Part of a small language model's weights: ALiBi.
Each number is 128 + 32 x the weight over the matrix's rms, rounded and kept within 0 to 255. Layers, rows and columns count from 0. Numbers have three digits each.

# down: layer 3 MLP down (transposed), 1792x448, rms 0.0415, rows 697-743, columns 192-255
# up: layer 3 MLP up, 1792x448, rms 0.0457, rows 698-743, columns 192-255
down697:078141123197176132137088143167124137108173099106072188153175134189127170170107138116068157125113162112138108100132170163124131120114137111153162164127221103151104136171131147187135128132125066
up698:089127147093078072137187152152156117125167120144124184118190118128139096132079121148168170162131188216167120156113085140148112116157161093125142185129129206075122117155151200104188154121167059
down698:073109098168117061150099101122118111124146176100123082138138135151145178223143159119152179088128082066108138148164172099074102099092074122156093083077077134157153150084091147152118135137137126
up699:155108134195116091099131111128189145125114165136108161125127102133133124152145105057140089124134101131158148146149112166143109172110091142136158088123087131128143079123112156113128154104149115
down699:126124139131082121174140093096124141113171150116164120167141128177159121142116093153113167088139169167133111143117082044142118073065192105132137169147160124131115126166134121125093110126135153
up700:095095135063160059189144142135132039116142134063135121142151134128156153149059163131124105148119127089190190135137089167099141124171142134161100176141099129100131082126130122073205114098121145
down700:112105124202172153152182139161146058135135097128104124140136120138114109128128055122139100088131105104118148120118096113089122144088107129123153139122186169140178155160064174099209098106104075
up701:135153091117123074110115118126128164164119115121112163090132109158110128123149167090119101182087122147108150133100143150109142159126107093168110108157100108146162059104134125081160095143156092
down701:133108137139137188138127137101112160139101165125172146115109101149126115137101123116083113056132128130126169122154096113148135128122127130122122136135127097096125142102118154157133097162143167
up702:135152117176110131105070128160146151169155129106071182135126148118081116108082131055181111165098161103159128127113167176128155121119119175183123021103126126093132154176122131185129107131121186
down702:152066125099133154134159109158104076124118150088109136117119115169093063080125093149084150159128150112126084146144174074155241155132133092090134058121125147146130115122141114125168134133138124
up703:128136080133102116170054119143154066110160178100126144125082151172154115137085168121087153194148143144153133159150092150109150130137102122173139088147101144096078146085132147132163138112127187
down703:135128120146130174122178064171123136165080126154165171093085104116119135108138117099128061106136088158140157143150125117125106117117087090158094137113101156129142132140139133141146114112084143
up704:149143119126109121110095142127189161111116118141124089123136136097212155117116093110183072157098163161102150090123036147139144115155136080083111125093091111055097125113139118145132103122205119
down704:164139144160222145155146125123098211186103102155147172098043129118115117073139181105117113170141175101157109127159162079154148138125189105076067108154123096166094136085171074137087131153135109
up705:130111077140088139150153155134159169129126105092123103146128139155172144159074090134187096156109114154096139211147127189081139119105064133107173186115148173117126155122192067142153140144089136
down705:055102149141172085102107176174212106162126106116073166112089131105092112132070150160216115182080128117107120150133149097121114051143135158107175098136160127107103081148104126192095109128203130
up706:134098147192095117148133194125153157131108196143155123164173096058185100140124166115208150150152080118094132057167126179170134141134128114171119108120152162105052118105113151154166138147120085
down706:148121097102170121164114167152104113142176161159072082125136138092110131205134165129129133110115105167101104061153161161101115140181190145156144110093152142106170108152106058183103064074124175
up707:108135139100068113068180109139116138177140159071153124070113151182142145132092142165156153132118102155119152124148159110119128120166105205175153098133105142116079192155203095092147109196136088
down707:103103097127112106167132142192099163055122121113138143098137081160115169172103133130184164158052168086096146147211052154129133146171132104129090177106063082063154139021168108150138165154083058
up708:099154156138074164093083083174105075139095115154114152140114083077154095125126139091110169165097111091109168123211139090151101097097104123117129142118192137161029138153082094143140112177081144
down708:132088129112151153129193122131142106140178030111137161129119149144136122109170139137148155095135099103202133107154122144150104136095166103134109080134119096116173105129149170164119158174106106
up709:146155135110163134153084134104059085128123117057078062131163127118075169128138089055099066126142162117138114102149137135113097140151123144121142061115198139104134161149098223154168090112202046
down709:152090120163120175161156125158128143087117117156122152109142179075188143136109206145108151081072105143149098129136086101129119134147133117108141151124072156094155130143111077104138108104074141
up710:043079135207138111146109073178081120144170112089172129151091146093121122145117077134082113108127123166152181169151148153086128149137080106182150218151147081076079123138108118142183059088094175
down710:182131098165163102120080098142123100164082122121109106157128182170133155139171105179169145146100139092147189131124141080141080209161136122151212095078091125122069153183102128123091081080046137
up711:057142095091138105105185124167040088172137101108140107114191043135114138122103129132070063149114151160171154164138087176144135166185124150149152114112096180103156071132139193113106130132136143
down711:086121098166120141224081155134133158159105130094105114121108114098144173117167132156171122119139097146117141088103193087068145125159141133091131112156077133130126142053085146118155098129070078
up712:184106073169134119107145131170103078162128094089133162078133153116155123112134132098089148185116153138088149132167097118047138121161161148138113138108156120130174106151152106125126137123082116
down712:181093128149125191098173116160158139144180065100136115145120177112117142123144126108161095130080104169124143088088167130141186073109093062128150194079148128117151117179157101141190098151096136
up713:146175129118119142071146079193086136109146100060170083121149152159124149148156160099142170137112142087151099085132099075134156124109140109152111147094136112134081136203147102097116111111186097
down713:080121138093132120152133111125116145112172137143098113080132102135133150121121128157101141106147095113183149085178113116148123135122160108091125158061100105079100124177095147114121186140190148
up714:094179116113143108142162102103094137137167163203117172146130119207160164103129144121081117183103081145131159131155139149085116093146189141136126178184187066140158113090121144110137165118152031
down714:136066124127075079071128117143159087098158112181073122155082081104129130126139091102134114168122080105181162153143103136140193124131158123091134095076121159110176120099110130091123097101102144
up715:141140097150119086162101098134147163118120109096135124095199097161138101135095157112177160115133160113154179123150155110141113130177095083130121085091102158143117140150187129063183125120095132
down715:145104158093145146125180163186158106096145160144095143118099142091126083107133143101110087081129089182091150159112072141099129103116133152111100151143191128110136113137171100138149108175116068
up716:145111137104163079116105114138105044156150160123161132171110146158111145144169092072104099149129108167098106135180121144101089165125134105097110099146123177122150131131115141114125119104101064
down716:129136073096151151103168160124104151165111170146181114117134163120088129067139123170137094146074116191132174140163148111129115151136174081140124111126100104113127080112173140105116197095116101
up717:118145061110147133149168142131089157143088110099151156097168082141119144167099127080179190151150121139094146164139117171095135132160126107120068174087122179121092167106146140080119123192062129
down717:140106178129150159073099188171132128152118103122109137116083132136093153179137087089165120100139132104123120085088144119093145111154137145120123090142150113115167120143128104125120126126111128
up718:066148062091102162101176144135110074157154095117118130138139128096080098128094145141110144139110174145095168107150108130120116060215100154080157074122101067146082124103104103133115150130087156
down718:049096131128095125138133123113080121085106160080140148134094149135083179142161073156130125109134153191176096153095107103119131165090120114129111148069105074149164135157083106162096104138102183
up719:078180186200135120156141055114140094139137149129111125152147132109104149192106113131140121138092181107123143093152077114164125156137111098128137188091085127086150136180134151091185115152126157
down719:128229152143150164155111112184092204149156127069112134174092150078123096063138097118103062078086124185127106159128144105155099137162155056119120139095114140121122070180173155140098122143114174
up720:104176127143089151161117088106111139106122146111149101141094123181161117118046051137161133156128130097117150150144129089090138151147067188140145167089094146174150131120105202108198153102144103
down720:102120100130086127118159165088132149086108156092138116110153141113171150126141096143200137126082145139113080126117150102109117133099110112109113184106127157108102104126189089114098111068143173
up721:114116096102143115133110022158096128095101097109111098177141110082131100107090166126157178074179141092143185111149125132115057151133169189150142141180108123134118153174136150108057141166159115
down721:142102113155172155155107143152118145198140123108121130103118135116116103198127134084143166207163098162157135142163123140164137108175090111174117143161149162097077156143172092099109197133139130
up722:100188114146144106183123101175108107118177150148107075097145124159125176084152120114090120151144087081111117137123140163103133147100143157162152116132141079118121160109137132136108154153172132
down722:125108132126164144129094133102113125093088143146110204132121122114112126148196162082142113113123157102111098146135114084143111108152099114125137149166169152170123111140122141136113119110111111
up723:128215131072086138076087118136142146128156106153103135151154096099163115115087108117125138108099099137114121130124134125113129079171132099107165118129126145129148119072176165133152154145152091
down723:154108145096105144169125159113093129077109198087111086102112097138179092139187117143099099128119153161177127129123084133179122147159108110113085097132111088129172171079144107181123125090152153
up724:160176158197129096137122134106134111144107223159109179128130114091128147159146122163172138150082112114075138120150052192083093158113058145115124180137162076161107098145135131142083117146144126
down724:104153178124177102145101175093117147139132117155135127150099149155100144144127156063090111149132132059149102099123159106087136094128134134197146099157136091130138120094103156142088073124113143
up725:113132101130090096150108145158181106118121143144125132092131124126134139128120149091142192194094159153119131112121100109083151151129094116153178108105146169150119141088107142100133174162129134
down725:113104121201139144134195126134177159083123122188084147062155125138105143086120114150149143132109097083141140199106085077120116081162133168104125130121117120151121106139093109154150135055096145
up726:136146133159150121111148096174150120114013134108162173068089125211094132128061159145171101156174133130144094114123101187132136157126128133160112129082070129164133138174079081120089160140125152
down726:132168134112165124128202084139115138098114130164122172069109100104102111153082113162130165109114072136111094103134098127145062098173085053127160098140114162152116168160141130144093102113119169
up727:136156141159127088138119140137098099115102156148086120103152106123110117127132158132141136149097184140120170136139047169131165092142111082115176122146165096154108088155130073111186098131141121
down727:180125138150156149137124146121131059056176158143057144155117138150093091111183161161154160120150159117176075088115135153167089108043144161083146161113158125121130134094160143115120110162131112
up728:125206159109112150121159119158096143114135090138166114118176112115161129081107097118139153186129152133137122108107120149069119100184149125102083205134123123053084125120181108095147076159167109
down728:078108151154116138044123130126126127054179136155121104086103120115127102112104150189169076085126133168118087119120136130181067140120115122161148164125123142198147138074123150129096139140102155
up729:142109107080148145105130106082114100132084132162159089135124106064180153122135115095108042149149168170072152105095114162105138164118136143117066168163150079141163078096098157098137126136151113
down729:067153117123161102142128139164125130125153115128136203110162101170142083146109192127077126135061111159132164123195128124142098094141119129166113147094160151142115097125192121145135167178126169
up730:044103078155081139182123143164115160097124188105124084124140117182151078134089153137138161110131151130056169123151083145092093164184168107083142071122132160130115113079128122209124080145173143
down730:096112126129152168095115080082138129082106073132103103164121182096133150108182187086156118103174181142137182153150163159087102130092124114113134107119139123111087153105155122126121151111094120
up731:079128103111127118131167127131125096201085098176190135053141155148128062098125120095106089149172093090163120140131114120117140165133183119162075155114118122142118152189207146146116044142127056
down731:174123113131091178154123126128123089164173057130113180098095155130111144108140097134076088067163147180119125128122111124142112114097147092109145062174145125104107116082116117064108158144158139
up732:138104074136114120160094141222136048110104129144177141066169105161106124142131185118087199126150145148070148098111071107155084132198107118147146120149102127138136139117177108099090171093139129
down732:086120201109139193137124182140079135146091128182095110144109151158163137092097129171091141111095180137069120173124152151150138157125181057083151130107152147155156110091092108213056133088120155
up733:136106132176109146122165149127110115122155176145167122096208132096169115109125126142156197222102069140035148070120101137167121184118103202128144133153028125119172077091145193149125132150179165
down733:126141143215127139134173032137154111207173154085093047059070162121110184114087153139094145143120133151143137136189140173178049118141144114118121172056090150096142156131118090145102092159058157
up734:061154138166098136132130150100154100134155185165121134141166129105116116115121146151140168123178110158130175129126165125159120128153052113178188166148126116114106150145167144133114120135170132
down734:104167086160255157082157117054082066147173180086093094178141171130149175135071119140163090144206096160105122160074141098102138173137110124187126107136113181121150090146112174171121154111110110
up735:092155152118036100101173115161084154128100131148159071148131075159091080128110060140156164137135120155164154129125067157150109145199134124099131113084100129118112112098121155117119145141089087
down735:126103123117126059216168118144122078114140163098103092143145081135134113180130176134070137116133086121104096116190114091150109159113138158132104156146128156111120138075140167160122124114098119
up736:158073136069080087128176130181090135132118108136166158170158107078131092099126153154158084142164117168163127158123055132127078166122128151171160088171126193093117105220150078094142154137124114
down736:113172143165170125175132146086115087112151086105136095139124090111106161139108123117154189051101140136114116101080118117122139127093158104121103177081123114145123103161121123124133117120127126
up737:083129141119104144128143131149146068145158136138064125116179148077187104159125150130145116136107101164123175135159152143094089131130065170146184098082141096112114128132113154145116143157071150
down737:095168160083148098120153107109140184151120150140142153170092109126092125184137148181062152121147116142126174105111169192162209125121120096118148116094116164207145141153109122096118132103126155
up738:063087126103128131171122053120122104138133121153120181080145129089140129189142101145109120094115134132158206158104128144122071104149111120180091180098126136136113191139145138120140131143067185
down738:137036087125113100145122148098189146128068150083124159057120184165158089195103077159190160141100197028114142175127201140115147121162050157130147090158167118144138065080089161126124148174090159
up739:132160110140143136170140149148172086215127129109061081152145128107129135151140103079150156149119113144044121202160180135146103173087117101133140103130121124107142096072134106169143113174100133
down739:164159140163119142111094090150105140060139187142128099111066099134195140097105143081119137085087093138117131166171127118130068104140120124105100168148092112140119140108078070143172085126120114
up740:118142086121122092068150141104067063163133069123190165128204155089130056148074154134227158154156165151143105090106128113130137120190100106115142154128132121123136103126144130117169186152115129
down740:170130113094100158144094137134101127126130094169142113171118119139117157106117237125144153074146124126157129133121084169192101130128137071154096134129133121073138118119137114111055154105125136
up741:151148094161138114104160073111183130187054097097134131107158082134173143168107147113118161126123229177133157118130112122099141139130082091183071113091100112126166093183185100081136175166121148
down741:126119113139106090077144233128104125120138127175142162125115152104055176152131104149118136129168101140127137157152146161146095131165100122169127157116194120134147152158180091165106150127169139
up742:157086112097135123105094106129152108155131122117122163123131137139167144140127090141148081118140082135145118156121079130138129132145158144115189157151093123087148099148107139133091122115108162
down742:106153113145194104118124145129089098115124135142153054146117104121128116189062190147121153108127201084126083106127090128115142142103145117131130172128135183167133122070103114155140126143116129
up743:114196077082160080084136103118138126123162117122146158147143115179094115163089117113208128146133108135099132128095097148141126122149098158176094106092124088093133146085090104104142144193124111
down743:138157139124137188097155147146164101075138054136163125170146138139163133091140133121111126068128097155143145077135143177129081101108171130136166077108200091176115124098108156210144173123106172